Weights of a small transformer language model: RMSNorm before each block.
Each number is 128 + 24 x the weight over its row's rms, rounded and kept within 0 to 255. Layers, rows and columns count from 0. Numbers have three digits each. The size before them is the row's rms in percent of the matrix's.

# layer 9 MLP up, 3072x768, rms 0.0466, rows 2077-2084, columns 576-767
095:096108103135148125104130153115121117182106116139089151146145110113152126148108143158094188189140107089125176066129166145147126126144144123116121129112156143137110150122131147120103135115125105144109179126108079084123098133140164123135149123102140112113140144117118133129130118153120105077155128102140119136099109074109107131126154112138090118096179148132112121105118106138117119129099099175138123125115132108135155098118115153135128127132124136152107100129129157136148142114126121121172150142160136167115133155131118144118137149112117093160084113081163133141134092113155128102
107:132109145096096107144138124137124128130166144145129104161143126131064106129125133145124159081146072137158147135130124138131134115064111121098118116166127125128135126119150125147110108159110175152088155138123164140137135138133150080098126149151114127110129105148093168127100154114127097110165174096122150121067137144103186119119115121145132143137143130105105140118133125124096159158111105158147168132131093115127127139190154123128140153135120152089120150162138077176117119084140105135099122106115134107170095143099144141155144122137147150065124124123137141078116109189112104111
096:122111124145107187082157150164149152150127113096140106164178112167119156147112089149149173112151134150124156109172102136121092121115118131139107141140118129129159092123114148164108124093114078163125144156121108119164098129159172094147105131123098122127162159121150116130106146115166133116134129144145144109099120124076090107136104117095118106110132141118139146130098124153095110144123120140123139149158123133110126106144143121147169114116134115099157150128130118096093204102146121126192108120158197131113117155146142134132142139129151085134111130126122133172189092111130156121
097:096138172150081151153146126168128104145141146129145132137144149116121113141146093125162133134108140135191126141147127186141132124117140127128149107128158134123128134096117124136080142151119115143140136134122121106119165133120102108120151121159103140144111128174131130128119151128112109127079138149113108138084119160027110126157151183118136167108111142132151128168149122108062202122108178140147132124105122130139153141147068125150161078162119116163106155113142149134187117139146121139156139156136154151148157175139130084116138143111105089136082123156145111119135095155115113184
115:110122098150145140143118079152137152146153137131134130098175142096107119145150176137098148161134127115112108108146100106137145128165097123106169130131077104132152165122128123123130183148159161116167127173126129117145112153146135108131117144117086110154187118161100109103085124138147135126146128139078086132129114142147127174115142122114117143106086165134129123101119124127108119110142169155119131111140154103097100163177161099131142117137104118118126116132133149125126116111091101126140131128128115114112151152123126151117162086154157103119136140053150129096126140127123113134
097:147126173124109128124139119075125078140113081138137111186137112132137117111156098110126100142109110165130158158201151110163138142130138141109108113105149163159116128080168085126103102109174126102082091121160156144143113136142109153147124132081175141110136129145114149050164093156146122105126130137131142106176162114121155131147144150124138092169141125105133130127094141170143134091134123110134092128140122147109151146121098140096142123120106116149104155130057126103118122115093121160168150116109123133132115149140126166135161099136116130142131137127126139122128098109133145102
107:147128170114123137110170132106132128141097116142138097075150141112123119113106084088098138127128136106126149103140137139122119108119168139131110152146080092096158196109120131125142122082111130129116129138136162123106145129121155128120108098147118128151126105124125096143088123104135101137125150124137088163059101077117122134127159142137122162123137134136158131129167099092079097139144155141126165141136139096188174163125117138192140131135116154144160137115100078136156145135111109134138133138124130144108097110119160127085192132138122129099122117128156111082107105087109100150
102:139161124115139141122129138105148126137150096121177130139147139124137107136134102120134120121121167118125116083086167094070132105108127138143145104127143116133139133130109144110125170143106153133144132130144105150147139104133102129120127139151150147146133115153115125160134120115131112102074107089117133090122164145126138138105123144129132150092121156130129138150122103090155134180073125171154175085170127100135098123169142107136157113154094098138110189112124121137171163150130053112144113146143119118128136161153124153135149110126101118127097110096129133095125152146149111112
# layer 9 MLP down (transposed), 3072x768, rms 0.0407, rows 2077-2083, columns 576-767
100:138179178153161092117126109134103160155144107129127114155130113084134130132111164182140143087114090171107101149096147088133118135156136079124138149158144119135099056146153134151095110108123150125137161104140127140127180089133100115137127130150163064140170160136141087151117107175130151150146147129128126156105100130137111114109168137134106171122161106130106133093146124127142139129149136088144081111150146140130125142132128100134097128133130117142124057172146122119085133112119125120124112137117145127119096123136122101089132129183123153122134120135137139146124149150128155116
106:120119106141105171161103107147110112137166137133098141109149122110098136162144116123138103163100125127136107128161128164141181132129089108093141138123127124100136126134136152124114135115170151160125128142115088110126127077106189146129108128142135155138115118133112074128121132109152141141109125157116166055154140130112139108102105138106131150172112106079135095142143107117167134162091104112115135132094123088139159142149119142107101188124131129127149157142110116124106106122160107115127129146135124121167132121131165167111145123131156133112112161114126127132138135140109124149
099:114170132118105115141123109090108162093148157187097120140121112112149134114133167117132152144147153135148118135181155116156122152131165138141104130162105067152112135132092133135101147121111108104133105116119133114152086116111104114112174146094110136145123147133193137163150142181195107165115105110126178122139149171158143137107150095112108152143119124099155089128118147112152123117141144092134124117172141136120141130103149072127117140138107100153151093124135089149132139084170136146100171116117116153148121138118170118094150119141094116150109124165146110100083124111084113165
097:136101108136116124122126137106146144143139131072154137175143130120096126139117111126106145141151118157125116144113122129119089108162099100091115114153099134136165122151114125136119130140149105141133145141121138142152164114088114145133104130133150122134117107189200131172164097126130112134099106142099121139122131124112121166105138184139133150108132104090086103091155143082131143133160139081114108172096134162146146109161101149140143112120128102095133178116135147125177148136172121137133134153131182144133142120120155146106086121134121144091133154108082138159123070118106129130
111:145162108092158187143145103152149141141140137169111157167102136137161135096156121103137111150102152105142152142122092140116080120125089171130143103119114123092141179132134164139108125109123155144162133162095123134136078166132131165106122135138115092111117066134150100141067139152124137165119120134127127151112151075086139133127141126129146112175144134128182137104130134113144099114154133153119106117171103137104078148110123162141104132128108156107148127125132156121098170132182164175133156146069055130133127166102124157144141138115106086132107105108109146113127097139123175143
098:101142123124177135150109077136124162104151125123189155117115126115151106128072100131123155079115116125144159148086087167128154129079112144106141121142123084095118091132113145127105165135136105127148111143098125107117144153163133108106124117165108120150103114169068138137122140143136110113114189134120118159112168102123147126083119109136131110113098167110136130091177135143128150178089164138122189148153141169101129132113150124159148120164190169116190144142157141138096136141152117132101122118149192111154115113177137138136109127170140091130096102116148137161118087169119146148
111:137119155110116133124147121130113128115086178132122132133100116113158137088113102107119155139096142160131140098168126128101103139119112151185116157119127074100145108156119130095171131135114112100119110166109139110119087169140123114118151138104157147103109142096141073152136135134095082124113078119151116138154127146092088155132136120159161116142119098111111113068123145118128107102124064122083121127119140128148162103099092138151141113118089162090083091136124151139126139114139167114116084124125116080129157111098098112066112114185130157141105157105131107139102127153142115179